Each number is 500 + 50 x the weight over its row's rms, rounded and kept within 0 to 999. Layers, rows and columns count from 0. Numbers have three digits each. The size before them is the row's rms in percent of the matrix's.

# layer 9 MLP down (transposed), 512x128, rms 0.139, rows 332-511, columns 32-63
105:564454455488517507528524480467558413558502484523433495458528428484451482538488511409464547601469
112:420523492494454530574499509432531551495505513437499555559543548481421563533429443425459518479510
095:406470430469499386519549466465545540592462498530459526528468540461484543519458555499490486474422
098:573511485442473532492368519574520520518445517538476530484519498515497524493566547338537441478532
101:598571519455476407561473535520422514438469532516492469440424486452365503468471540420584513484477
106:510548444515534448512438539512469409491514435502461549497528497496573521541367619514589492486568
097:467609468467532526521540478484433518508596536531440541565475543572535482536503467593479573465452
108:430526543479474551486560513469440387515518499503471407464568429463461561471549503511528520443546
089:488493498481516520478468546450413375441425468500463462572478582466554506517459464401492559506545
086:506529510486570486408522472527437568510461423617540523448481456473503522521582494476502453502548
098:478620461434589458405542553442524533478438544493466545522484518559540523465400522539473510494462
091:510497512506584507446390573544488542467448481594508613530549453466564486534494448498486592475624
114:547487527489432499590438442467544489465547596409478541497463462543558406503529510437474515392485
096:534500479475507546457461577463437520382438396465591547499455466529502523392500560506486459477563
090:497516615410429525531538469435391530556473453454544554480521545443545475487480542535553503431494
103:507415540485463552475548459570557495373515430538583529493412524541562513423443481511448484523460
089:498520421435467526439431521482498531530443436515462537382465515442524532509480572420528482454514
097:531408536440506527478402542490528546486510544442394551491483504556559483475438446590469513489524
086:453511530435406536593568514510487502524498423507548470480492475489504482513433475535418360514555
088:563458501519467616474468470528513531503509494537464568405500541478552518567503528431586570452544
112:544450481557490463559481538565614504405494462425500518458505500544489480488519569503515526458533
104:522446443483590533462559417452426516499490448550505497485438502548535365504491456506521602452547
101:528496494500621552536548561425414472461473484489566434424463482457450609537455536543558519572500
098:540556481517464508486487606456451522539513480515490518561502483477457563509462391430516512436577
097:505509549526561483500499527503429523475420445547601420553540512469451496587570523518556495438452
093:482561544474522471399606449481517597464494357500543410452487428459522555540491491453449491455476
107:532548534568514562505507472433524545407424483518512545529463492489473531504415522560545487558606
091:476438518493438506456454453482378542532584552439467567553407565535575453466438498556560544479594
099:417490512465420550581563526445491472507467544479502588551542503441386454431522481481585458490464
108:527518488513511357415486440459475493508578485512537508517454531400428446467487423530490436537591
098:459496535452511515413507496495438587471509472495544624581482583515589515405384443534533484519551
083:536438466497550503509474423465536462517529507508472402531510479449438453594521526538568498474476
095:575443525507605569442490426521523486403606542512511590599451517486532573493466473495410481493474
094:475534558448516479556530402492479470537458516569460449504469489493396461429467473477606534495527
093:507461484498525486452445590490522545603498561516581492506524458492421477477481481430492530514558
107:419470471333525432522511475517452514574558501563521482507559421447496545559490520520559502422515
107:481474513493477486479541501519432490517524502638446444560459495522465448461486436497448556478516
102:516450483534572450543513491523539515472432525435526517530576499540453486628597405508504387573437
090:493487560469540566538463448530518527504465531455539461485407450529472477469499475548453482510498
103:575555552591540446599564467517602555462435564449491415481554509622507470474452573519389508489432
113:491535518502458383506516565557452473450544519642485570510549579460461530453566480472510451527500
098:512479505507461567508502469500531501567420592469518482483500497493502555425596548526503434488547
096:514521419514477524446505452395502432526451491529497518492422474514530576528541500588493425496502
096:496460495552598441495592524499625457561487531453599498531514498450516486515491582542504496524440
095:397433485473484521470552489449441480510565487493532450465436616550535484560476420457427507463579
099:526531525516477433365429558496464561449570495547497451542555497529472499572495538424513503513552
103:431461555458544470469491549512459517534522527530457529526530571544489494414468564448474492556375
107:465545561488452488479473446510505502558485535470525497571533456490427481523569463449448547576488
115:565575571509408462536589458533435480484512526476567438502460516512504521427631497503621564504502
102:465541482534438490460490533536493507508607514465443514504518400485446537477408536533508561457508
115:562525407568408466590477471521545586517491481439568545442495523414523561392428524614561432434444
102:468596423478462421454591421600532499513530479586510449446570490544456507504540491478501555428550
101:501456370519512475527508599463525473479543544558457504513557516427485479567427530396551484523417
099:518466520493563517399526409537448496450443498506465573562473506431457586488541544518502443481447
115:450489558444508455485574495451489485441482450550587525537484499542434540575550480547422483545513
102:475480403482523516589433445552535466546616482440509475525543444559475544516468486470534501534364
103:636527508482439440529452481496538536514576487530458543494488368493447421534565514683478452613518
096:487555504573471441462454487450464531466516524560409476518520468507533400556473611480556489462562
113:453553543417386539587608495464461562478463581471576484491438475540425534473580541489501509434457
097:536491516493624458480381499532493513499462529534526490481466501469484481446489529426497542604442
094:513550410503509443531448405509473546551447446457445536453456538484489470523491565434532517485489
101:512525505361564489518493505546515449478465469433430473502578620432472478540449361400517529525497
094:495507445482540441475512445527534479522512473489459496493560534471519381436510509523530522414527
105:382439532501417482559584523521482482463576407586490585468427513497550491511461551476567524527437
094:447521472577595471424449447562394497443486502531537532463527477499508574454496471449405526607485
100:484493636575487458480553538444463468524515500450503438563436496503445447476488431509554485439512
109:482484568446476520486443528485497526550522480541430575469552556494597531536510478488525559474610
096:407540420530534501521496500464524521582425429624478564471518565424546501562520531505514511553601
104:483476522595451488543399510511441469637516478509482536552552404489458405549414480514611476489545
111:510510427557510524514458587486496510513536543503540454476481565529422510512423570524424528529484
099:497587432478442529520433546491494551529420443590479517544408428521574492525415447433405603461473
104:552451456566501487466575440585527618509584433600490523569530488501512427572502497417534497495607
095:484448507487510532507600522509397604530563551544471462453575475483566474521422508510457444397590
102:546474563506532580560476522401491458549530527540463468460506455551508459408593494430553455521476
109:532563506590530500466506524554459478518496535609526478449548543497472613498343495443458472473333
090:428557541516520538547504555473520540405462514494438475526472529550647487537487476478437440525502
086:387486577485502519571497553514499511454526440489500552434501540508432481565408508534396526604565
106:506428511548555476536577500474456486483505506449567389542453495539543466521549510488536511451455
089:452484561476531518432533502485497554548475446555566495430487545497486513531484496424456598440587
102:508522519413527499478446540576599522597439440585530545529474562488520435512506480510527522552474
104:484520393429512480477485507462495450535526618554493519463486590512593534501550527441481622560547
095:546479516516538590500554495358527450543486452494493509394580517561420540432543469518520395606450
103:528498605458496546437437512534531560446478467518540539546479469401491540597494560483491502551395
113:570460565490484560591527469582548397494551602338540521554545544538519471555499423477501465501511
107:456535585494462539477518503562456508464382522513536510493525473540531535573541584592408450450574
107:509496459489593451434467410541464510541458491568527587521533504530555533489399404488515549578416
090:560488458525491533572460532484463465497511447531452474447423484582539503526474453464588481467407
099:508543531460485500506556481500529512506461454631466441502524555499475518574387525431380534481525
093:495492488466476436500547468479407530517517465495447464416559440563530470476593484485454576535556
097:515499489471609469571488535515610432471408605511602585568599532452456420569476491523527500511517
086:542439510513505522460535544548477525481473508508505543510581522537465599487571484464405466546507
107:436485555512415548484503418528454626426500491469530513491487499546517427508503481470497486563522
093:431467456513503505604544583518504415589455507420432438465475489432477441521474481440488498478484
098:515535557456510485472442461509456444572560559585390456478524524450615466548490477543529564556537
093:478612424526482447441518572517509538466556446468443531581538385401422456519454512482472501586494
124:607397555493411563474548340489573520568454452459485511558541518449458547384521454470397500522497
112:558500567414437596420509417502474501584548384485526466484535521474492473534543452500453573549444
107:517528533501436392508441453438578513551528478437486532531474522511507405569352456476438532522496
087:516512493494482467478535455447524536547496505539474492529499395463499480452435605477536460455421
112:510547455527511468431497477431381477424409471532513533548486545473437540579430564467552457535443
101:506487514481558582499509497481537514489486561488520482537545534422393569499518478599501528484465
099:428453470484474560515550487512536418501395476466462541522630496508492556506461565495580482486480
096:503508498572473544495543482486451432517431413499516516389503476605527519556526478475559484439434
111:494500506462550505458510473502566534400499486445458482519500438492454460521563533545453515520572
116:426486455470510538480488417548498509542446505565560453432456516453545560530514501464495443569430
124:482527493496459418482522459491518499523414468521501505515515461468428530521503660499463483484583
113:478515435533468440443444522490476468491533500541459503451492498591542493399485528515542490457520
096:625556515488541522517578432465496528513438498501537440485536453511411553588371493493557421520493
087:471519507545551490403487483483470565503524505567481495480577430523549428611486589447454495530444
116:420508545500569516438529437559555504346511550544534446545548447506480407543452479475442542496559
104:524466457564558482553531386604584426523486477474516524504541482537465510490498491542499575574488
109:499505494430479461518472545517454529538470542592449608614423558437445527544482392480541592562615
104:525483457465453526524453495407416520481475495449487583586513454465527411554527490538453477482385
103:538442443524484493568533471560463499481495523437488516615529482460536528451414499490528374517553
104:570513630504459462492489427491596542582460436536487488492451491513565440505407521533581479461531
101:381560451539536518382464552591440522512516524505459424447487512539441538514607532457425555457448
118:364463482549524501595423496455526481608463497510489626485459402486489489462502562474427479497483
106:558412574494508544507513498516448530420436519508516611452503509437528519477547525550503459487431
083:467557510401555452402507503438525545536453427467510588438491438461524466609474574501451496532549
118:576535482502535475579467530471462424455520578488454417528532492494514527569441530502509454443540
099:460522529485540573425538525401452455550494513545563594545446455547551434513552560486414522467533
092:542483494564456564488512438546459510442440541475397579549579542538444562490438508537567498456616
108:523534431498534404482541393529422502459483455454450467510497429442513476593494483444510521548458
099:501535579485490549465544456433551534548454531447509504554465466536499555528410516554627435540475
092:460545394470431570494531495529506507562421519533507544473548508472518530532519485515476434531489
101:541515542399517501485464534501466470495565537514499541485501479568572523409492547474491522503606
109:547568444504568515595530534542457450514463459468492422547612485439530550564592516500439487472556
105:476497470490442516509423511421476516514518535435525521511457454539542467515460490522484638508513
094:590528540481396547438455550541522529494459421449460440387507558518550510488503457505548537546464
097:444551604487494377396547549443541522535543483457488520515542561472525474470493499538518549525576
104:521507436486469514500495466548548537562526456510551535437441577502502429466455493464517567477515
100:526433530533487474514447459578531525564491492465418442421450474539518480470441534418481550542472
105:496500421519532532487609475477555415496473495411399506471581477481454441427561502462413555560463
099:606506463496478486453556563505536436567515482589464484509496490454401426521539529418506507561499
101:523518543475508447469565441520540469522548423503521371452549430476547406510449435469464497473422
106:516519458535465581504488429526545512478437525425462469578478502587612563405537516404502572464453
098:510459517474528481527486551447469506474463484500424513544451449511520506512492492522608524470547
102:476481503459574481516438396446555500470499520574460517547530504500515528567429519526452480534460
101:552498525519558583482488407391542485453357496490412388515492561533491539382464512485418502500491
099:517467543422505503469493426494565556448504478394453470394569508504468563511423512536513486500398
104:586504550532457562515399507493587447420426453519487482507445474464454514436479348517425512467538
101:507497480473524542409484468407525581507511521437435607554498514549533388495434602523539528517515
088:555558515437516504489595549412515511535459517551555503481478550480574487477540487576553435489549
088:519609500497558587466508509394529520510503440383427432479526406533534477494511420505548521460532
098:482516568390474453432407519463459558384491452573495508455525488456512516568439514507583513473498
087:582484531492478445517463542489485570512468455492485462421534470560422508564425553482520465550509
106:464463445481508496502493454425496613516596526471517462523509439489545441462527574360630458510493
093:465600508431517484520446420458423558457428473414523502504534471467448467480492511459529458589465
099:497467563467468492493488521608462467516583478512512524436508507406475566511604578551492568444470
109:528513505566591545427478553561453552423478517414551453431459503482453492503474490450520529482546
102:438571452570546490476633482462580537546519467550489523624449438463510505490439519584407478490551
081:505422441601449621470468539570482492545521503511444556544513507512485497518531539491448509526494
086:500572531455510428543467610431475551652525432534515556460553507468520562511597405560517497512525
083:506545487510452477475523474508384518490509483516482463491402523530489442528512447492407531479577
103:466558433476564398531558546444539513573503488615565365473585493517460443502467523502452484431487
109:436470461540553492511539499528470525556593451568497422423562476495509547532428558516399460568400
098:439589550464431471510513416505541495460458513405440499505486467459541444518546625490484450434464
110:539474552426583492427528448530551499449466386510522596514476436528494534484494526465468471435507
094:554560449463628522507441520504571576524495426517588477528519484439493451569499594569514501492453
108:572537571439452493470554545401436541539552475514432415481524485543486449371617502473478542494529
088:505482501482469468498484494549501519495497515457459521452574499551532518465397508489560529557514
087:461557459496449509488470505553549533517533560480540485505593508526505451532368485574526572461534
112:433603470438508498568500542552463486500449479517440581569515532460459578552559518610508448472483
101:538559525395491566504506533417511402492470498518528458444447408508460578497538513559476431467492
098:533489503424538502489529442518558461459502546518523475455472511554425569517391460624493533436469
094:537492526496501506449484488571405413505513424457486477423479520497503489479440542557418497488615
094:499452634502397501509522500448491495469456493489498450483493491527497560405517542507461569474512
096:478574580456489577517515507565553427520472516525492522473524458408464499417510533631437473623461
095:495476504505514569459457505479520551518471510490510441548447528505440395472556568464473531466498
093:523545543520471503511504368482553486401511522457511453588450524482547487524505512529500540478476
105:560518431547557461522529483501595466384463470422561485489438438458398501564569490339573473525540
106:493563462451531489468545567551551572417499477514570596437508494514404496449510440409525533466516
102:469529493527501546448423486412401521543539442495458513499508491468537498539543452502520546532527
095:526540507492483543547514589404549512523589458430458451553537457593533448482562479526481508484476
109:574543547538517557445391503481520502498394574458531588516432507495482518577470408388385555499425
108:461464426443450544457515454531490407541476526495472527461575381386435468457525579440498493450546
098:437523458463522522518494565470472505527443438576511436512550485399490469562551510655538481532577
091:558626491520481470483569451426530535649494527464465518510472488452535437450491523536518523509420
084:481478591467576526432503530511491499420489477535539520459469478485485476489510442497483511484427
097:524577553486482534534488449598573470528446521463431492517489491520514395453464448525493534412542
# layer 9 MLP up, 512x128, rms 0.145, rows 333-511, columns 32-63
101:497436521481431494443502574418470475499478512530478523547471480457596500402530504551498537570528
097:515489498528490513507543522431526517491521393481462490491534418558502522493538533484470472594478
101:489489478513468501455446559568500499493467513562587503506444453546579536531585430488446605411514
102:545415590540490641520590505526508526487523578555468541513539540562472531546508476497533443578544
102:585456463473572632501473501508531537539516569496512486433539454630522500496591443394472447529454
096:604424537464501505410554418534562480606560533521554461440442559507531469516452427537465626455496
097:488528461507502545451516529398432516502501523477483562538552566599529401549442534521516579439466
089:536455554526409508511551406547594417517584486570600515487407515491464510519505407500508452452356
083:480451479511519537507574564467491444502453581558528499466439562417458476499448527557457597397559
093:473523401511453401487455491534555479529503443478541525501519490476424527560550559519584459539493
087:492456491585529484524476561473474519561509537584452574482493501500445450465544525445612583541441
107:423490486480472464556473413446409545502478476499494485517474537554578471580522491505530604489471
098:521509476519497509475455495474442547444526517555549519500475554500502481505568540536506518448541
085:531532454579513498506491502360469460367408478506525529457569585556590499518466433490459549494500
100:534515482545538492535483486477464451548449457480547489499458457507572574504440525460603564522535
090:419474423441513501585582554421476507485496415580471514494459542545522603528462469452486580539543
099:445520490561512570526420517494458513526575546441551461565519497479445543432443411489525522461545
100:406454522551516515459523413502445463538411538478472453469511558571562594457503518517617556516528
086:456482477587516501525516582518458497547442485497504578439457456483505523457535565462571512502515
099:497484573591462514453466482513458472543511529408529453580500504526523446458495501465666465514483
110:518498536503526559549426480498510496546446533542394492520514474508590486571552499648533532533513
095:602534543438588517529496620445469494478489472510517485479509548457431560614564535528440404565484
095:559543606538523533556510546404524523576513530426543440476590495590450527605538493510405528431528
099:503540472554463482538526486506567493540517577557547524442471457389456478571535467499505535494466
102:462373451513532543521447466466410426460597586528465555575510504518449526458485551557570521508438
114:439552525495539519551491550543573500486491449575526513479571446456507563448585479509480417460527
105:460491461519523576565539503551546490431327443510479422505542420494373595461564464476434590516512
090:455481437440397533529593520550422436434489432566493516520498430465438441577487545495433484526561
106:589439583516504529509484410580565536445566552472468483548517532532491551598513484532481534524455
086:551546504432473571538485453517419485598413496556539442503496427498604564480482496528559546527472
103:439514487505470545514569449517532548564536511550457520488520427487552591498523435471501387470532
098:418506481515502495493576554512515564518434490582545529386522565504520493524432454559376510497481
101:457574458540490556473563522561518485517537618549569396433504587479506511367599504413470469530607
094:526432410526490517623508456380479563532468517548439535483476517404441542466549533581588454455550
100:517499571429558544664547517545482520502479496464506417488571464576471422550458508526465518421549
112:423441463487434475545492498445483487585466520485443616439456471495517472532522538398580546431508
106:548565486483420553504491482517473447523561562583454533490430423503585495382551561426446513459527
098:488540484466517567454513603530465425513485553492624558553541510558453584507575500540433508455550
110:424471516565599451475540587567433492497481507493581473466546599513585449566510472538467523502533
104:469519593452482475593511366591522483460406515479541377426548540515528454563547491551527536544551
095:598597461585561484495461526494489490439525475519516558462432471459551499637546514479485394490467
111:563572478481567464535509518545494457571487431568575484468531497462460521569537526501484555599466
089:408587546510359571485488470516524537495516540465536522510505516550430436484515445462631503553557
111:460534464500555369591387533552486512450420554487580517497573510534495570569553465551446536503409
109:537416438461498528547401457511502479637532443400483538474370491608513445470487452523461477513543
109:473505598472438462541529523489475515553598460541646507465514552490531562622558462507525456432435
108:593566546526414543439530489556427470435502431473511490611553420526457483442472427497503546467534
121:503439495542470455550589479416490471498537508449508470563442478572573527430526487587520601463419
097:508547559470441539617435464595453568552470506423562504508484482586539507522517543611468505429524
106:503491470522510457534540440484440566527567534529545436493466460435581581540544509520512547467476
097:493405520524529478419546576573426520573489472450603562535455479461557518411481533550511600415542
091:509536460501591494498503549524534474462591368499505480453533504546538483571464445466505549555455
096:518537468436502470421472628456496489512504503581555565573473565502537539436583415526437497397514
113:446496410497551503471451459494444460545500499560527490523461514450464497421509453598562446533500
104:556528505502570564512472517480515519397566478557580446520512538485505534511558540509423568580517
092:494406482489521477665506538488513461523525529480479552478557539591571457482531553631443658491485
096:492433505545518549564512478561456486509539521402613420519509446524469480512459503513505474495610
108:504545543534480565514533474445519450583505482484533317528424423555501506410502520465530501506506
093:497514441477451547492489487414405606502455422497506536467532563488509522458500427476466600523435
097:436482494484606460539540495407519462481569490374444496553480540482533544565536547550481505574512
096:390502541532478489552452574492518599527549434411473503425493532510495516608553450574508399471531
099:489527465476412512484543514523503551491482477568343502499552465557482535474486420510544486540529
103:541519494511504486456473443544523502514525550494540474410509415569530479543589497496585489440540
094:494506588469462533619620545464612485414496475544521433469440494568445570497577374432560483553503
100:490438485471514491519486543484431586504461500547550363542441460481551560573530481515445546549583
122:553496549523471477448423423520404476517480530577513490482482512512472386447576564401519500505524
093:485566476405474514495528454540422510529536512439491498409456505492502477486428491529486529539550
099:485569547555466491494496572440480560510431490506529441541499595535552508513563445579414411521501
104:558413526480534534495493543433465589493588568462489426458458577558476562458464482525526534495528
096:546498591568631463515496450472511454442451475462535476565540578557438481497559420543493496474529
103:454468572498555552441570510570436577435481435564537445530466500546518565537468512417504493583512
100:517545503505532446441518483535557524530546560438552488525505403524508535512480406431523551418514
110:514561429537558513424388528504452510588450485420546443529518379474506607525449483485478470520549
097:429450523513440523527477535514554528524436631519466456527473489521549501582459565489491578519556
085:481438443523393488563540495476478401454446586532465554541515472539516544505576552413504559480544
090:503497552445487436465497516457494519402473574515494429503514457535559454455510471523573548514493
112:584594453552441533493547477589505448491507486523517466572461449557446606457524532461521470508525
093:516489571549492480599492487468441425487447586474525471412446460457480502491516506561574416569477
101:452447530516532516519487490496495502596506535560520570441496447553545502552545462499599409440478
110:547556475462507374442532502469511411447445542452579476468484435419501507471524525567456498526633
099:553505501558466461494513424600473438433451462564462475546568507441518552487482506475419518492470
100:495386512539477500499487467521411546487497556506460501491466410579500461483502459622449414470496
106:511478529516428481531418558499457463515493453505472442407508487576507507361587473472597483458426
102:389527549553431457483438565546528402518605555512462522434469481498502458650556475506524523536542
100:508509512428484500478593510472505490496502538507460494458603550490526404460534525528440511393504
089:454436436548468546499566563539563517481505481467547494474488501507429490486529451497420471519540
098:489508392546490454477417572487440518453491448508546568462546562431487486478449467506512564483473
106:489504506459537437536533508434536512459521501491513378551446547494540576443466518499482473554513
088:519574453521449631596497472537522484578556486508412562462477458493470530394612435538528496554395
088:503412493485458548447539483557554568543490405541500494485431490495577458527492423552524533537442
107:534487438506553561486495583485466590522536473536597531438520526553409545486459486475569510495484
090:484472496464565463496563584466491469406478408476455433438473524516508497474542509505466467591507
100:474466503557478461570504404464479480520555492548510508439429425470542448502484450498551553507499
087:458512424502463557504539519499513524595397484503522582481519573540484512411481521567503508506476
116:459554439580413533567512413557547556566527497570399489530416523498502568449566470543450459421554
101:438532506532490441504477509505436441460513446548437431454506424439499537460559467442463493529504
095:562527384475528497629524581457426493465626550482527502407519481511456455484558464522482483449480
091:509558500547499449497564445449571555628501532569488505462455457398502545500555441489446576487547
096:452458522522475494449492441419571404572538537413554461497538527560619540424500537516420571387551
099:544401471502460546495525524496361509482430469474512496551559500498471480438531434551506539582463
094:617496565549493517482544461526474545554566461521431471557390452541469473486430613459489532540484
096:505523465505519485501579541521479547545474455492478465512476552385466441480503508463516495437476
103:508575506549504572412559535480413446456619413516536429554481369461412532448492459521509572434507
113:485508572561433506532491516535480433474535468460447487530464527583517541524569527400512518408489
105:502521544596524568422428542586540538449519471513436463409488523353511435420435442502583458425525
108:433513537523519518506492566517472541503652466463460451432506391492546441586487500627438540502503
089:468494487526521557578475381456478563479510462591463513429482470543577536494533553477539504508490
099:531547456509493464557474532516549453588471492485557435544501501526490506535489397556541543474515
105:491490519512551582529544484527461485594484488489426398488441576540555545479481476483435516460455
108:488408384513476512510474589539563492514560502556545473434473506520520594580392375543501490448469
105:452500450537504488577471657405502522511502400469455483431504507478553439551487561503528562463476
105:510493472563582468526449534468464471529490509490511474488448450575463479437537513631532586464463
094:507486477491476512512520597553606444507562473417463454467595507439425510515522531551503481488559
095:528570574536466430526468536543484499482396478484590425545325588479567541479425539506554519557496
095:443457521567507396413474499542435482502477523561463558468505459396541453571551444499476512510458
109:551506466492478548403573563463457546563533511491530475473458529423482498603594583448495489447590
093:447431461517532438487581536569531467577456494536409502534379493477603513617466465465451456538569
066:515454418560426478474493491525458458461488457498520538477483520524422576456485547423502423524461
110:520463568550461500525577501552506542543495490396553493518479503498603505476533509534581506517467
112:544421530470418514534519516526519515417476446477636458487427548469496526434567483517515467486369
098:565485507483509518496518526486539608550502490445526486445482508435512518582514478597395479528460
106:474447458479449584442474453561434484431548465574511476460492441524554498545488569578512599396584
098:504511474556548496547436510550576573422430555521539464382479467475516495552476434406558558525520
094:517461615599494508499536545484399550503549487525541542521571431513480486494520321397469530481491
115:506418515512510462451607477532458509440524455472572480436524464396495465443584510585546557479530
102:484358526579477474476573432511564532504508443522594452447464510540584480496527447468538539528483
101:434439502579464488525560475514475460569573578554532559459472534438471503471535430522485525479564
098:420494480504501425599488501481514525518541478463434477560508520507452498479585491508491567549561
108:605493499462483511516447432540414419545500408550471621494456498461466447567511551497500489507502
094:456520514485497555427535529503494397574456442559465467440474537546447461529554495514534461461451
098:499372428544466539551497521454427558489515490504428548496506431490500455538446482530421512542529
097:451545488450467502530476586413513474492454458487510466457525533639498578447452433586569488475510
112:424670505547465597401546495535510531565522393529522539440430473546549505590503447533421516504569
101:479479479568567529489422476396576444465479465539572480594496555476444517480451488548560517561602
101:556497525525575497538499524508470384501490440533532486503623527493551512417547458479495473496456
092:424491394505502498559543509444491485510552457471517465497501440567489420542562495459395520520516
095:482507487418485494466574562512468571498499596446508474454485469520540466543489523479500535435438
109:517434477435398543454483561580391561493503590529529516474499536591486428494440425604509526535491
107:431521500557455524585488428418470448623517575393503520528503546474509598492577481565567549498356
117:537465414397473482499515567536509532608538542516586428464535432448526502514513504459486489530446
101:514519426483505575484545579592502500459486424641457499421468525483543586500503470389539528511569
095:527529470478455494438458433619464449469535497465509449520542490545580486514521421537563494514523
093:471450451457531499547556520503436420440505564559503606497452415561533552472584541522433452423517
098:423486527539523499476548527596403431502564503524484461452514547511515517449594511497496498482510
093:505513521474444472437526573510464446508425544382464477502490410488501517559492492453522585478519
105:446540444498533466471482595499453507529588538532447486477471504536554509469522519490454549408425
109:546471510519465514545483475541501449430581499523470500456516482524516551498506516520503500507465
097:586507412501501496488495480485435518498489510445543369503487457593545566472552547439457447549506
097:493518468571552571570463518560562494515575520558478450455383490517524470443533449480578522534526
097:459467565558603563524503541507534508580544551528562538338490547457461528530529535419547445533450
092:438479474500480481532467553550516564402569486499406394423430541429489509499516558547462537598569
095:425450362579520457561486515447533516475455425458516530520405539526443512468508417414513429511482
097:530506487591449528529526493408535502500563574482562568481486404552499510544487523504533474548570
105:575425650553460571649526506548494551494406555495449456477533473491487465493488462557458509512477
102:427491525455493493558406553510492545462466547496503466520478469495453503515528467500488500491472
087:517507504559419473552564488527513604471491397490519395515446461434505567481404469480534497473511
103:487484562535536466525521542483369568479513425499434467525434576523583521532501503446636513585440
102:437510530481576542517536519410479500487572465521444447477491556453474464450533505470501417489485
098:497552382524512493557486500397468460520481361487522487407480471544456553558560517463503426468500
089:453496478500395425400446524501479532544492451547592421543515456597490515569526532532512539533475
081:477553524527472485552449444474540537531466536500481604518357451539400512546498462488560517461497
105:569443562609511512434435559506447462462481530477518462546499509502546456498423461417463585465469
101:456471375478451419569543525486583497541516475570581606452479535450532490520543441514564521482526
111:417511467578504456458491614603577596457402444484580470481482412511529480591552491481537579491508
092:492465484599527509537458450379473479468488501401569501477552582552470558436490478480462498441588
102:457472502471487425531585501488526493550524495478444531551505601527510540567549459422540507632452
098:498437493527526487456448538491501548518439468495472456358550518526459593544451439459592451455483
086:555520473465482489566526496509441544461542482490573490541542462608340488514537462551514565527446
096:492495612531450445508456393438446539535531466546512504440440486426500504463563508554536491484473
093:462540476571460469482535524431523433511500552451624476456541521452456481505515462527477512496552
094:599467567495571491436445535475524520389477432445517488500467547542560492406509514530544518548527
102:488512427517547517509575509500492578471577419494457521523550545488461532440450470487572469558471
095:568604484505476559461511519479428445403416659497458461494559512462592545518516500552493494542548
099:463557581500544421367407436529414510536520509416465435477492488487482489504550501504518513460432
101:459447357527519524525509520450490511485489504521485576526471565578548511568469522492401495529631
095:520457495617573464551513455459555524494538459400474401511454503558508572469486517533534428492483
094:532484424552528483497520519511577449543482528470448498506472423532462597460504523426449518436383
093:489369504453532532606490482521452501461463478557565464444616571517574496496436523486471532473488
100:431521506425408407498645594546419569457431516520472523465480459588546543500480507592446547478530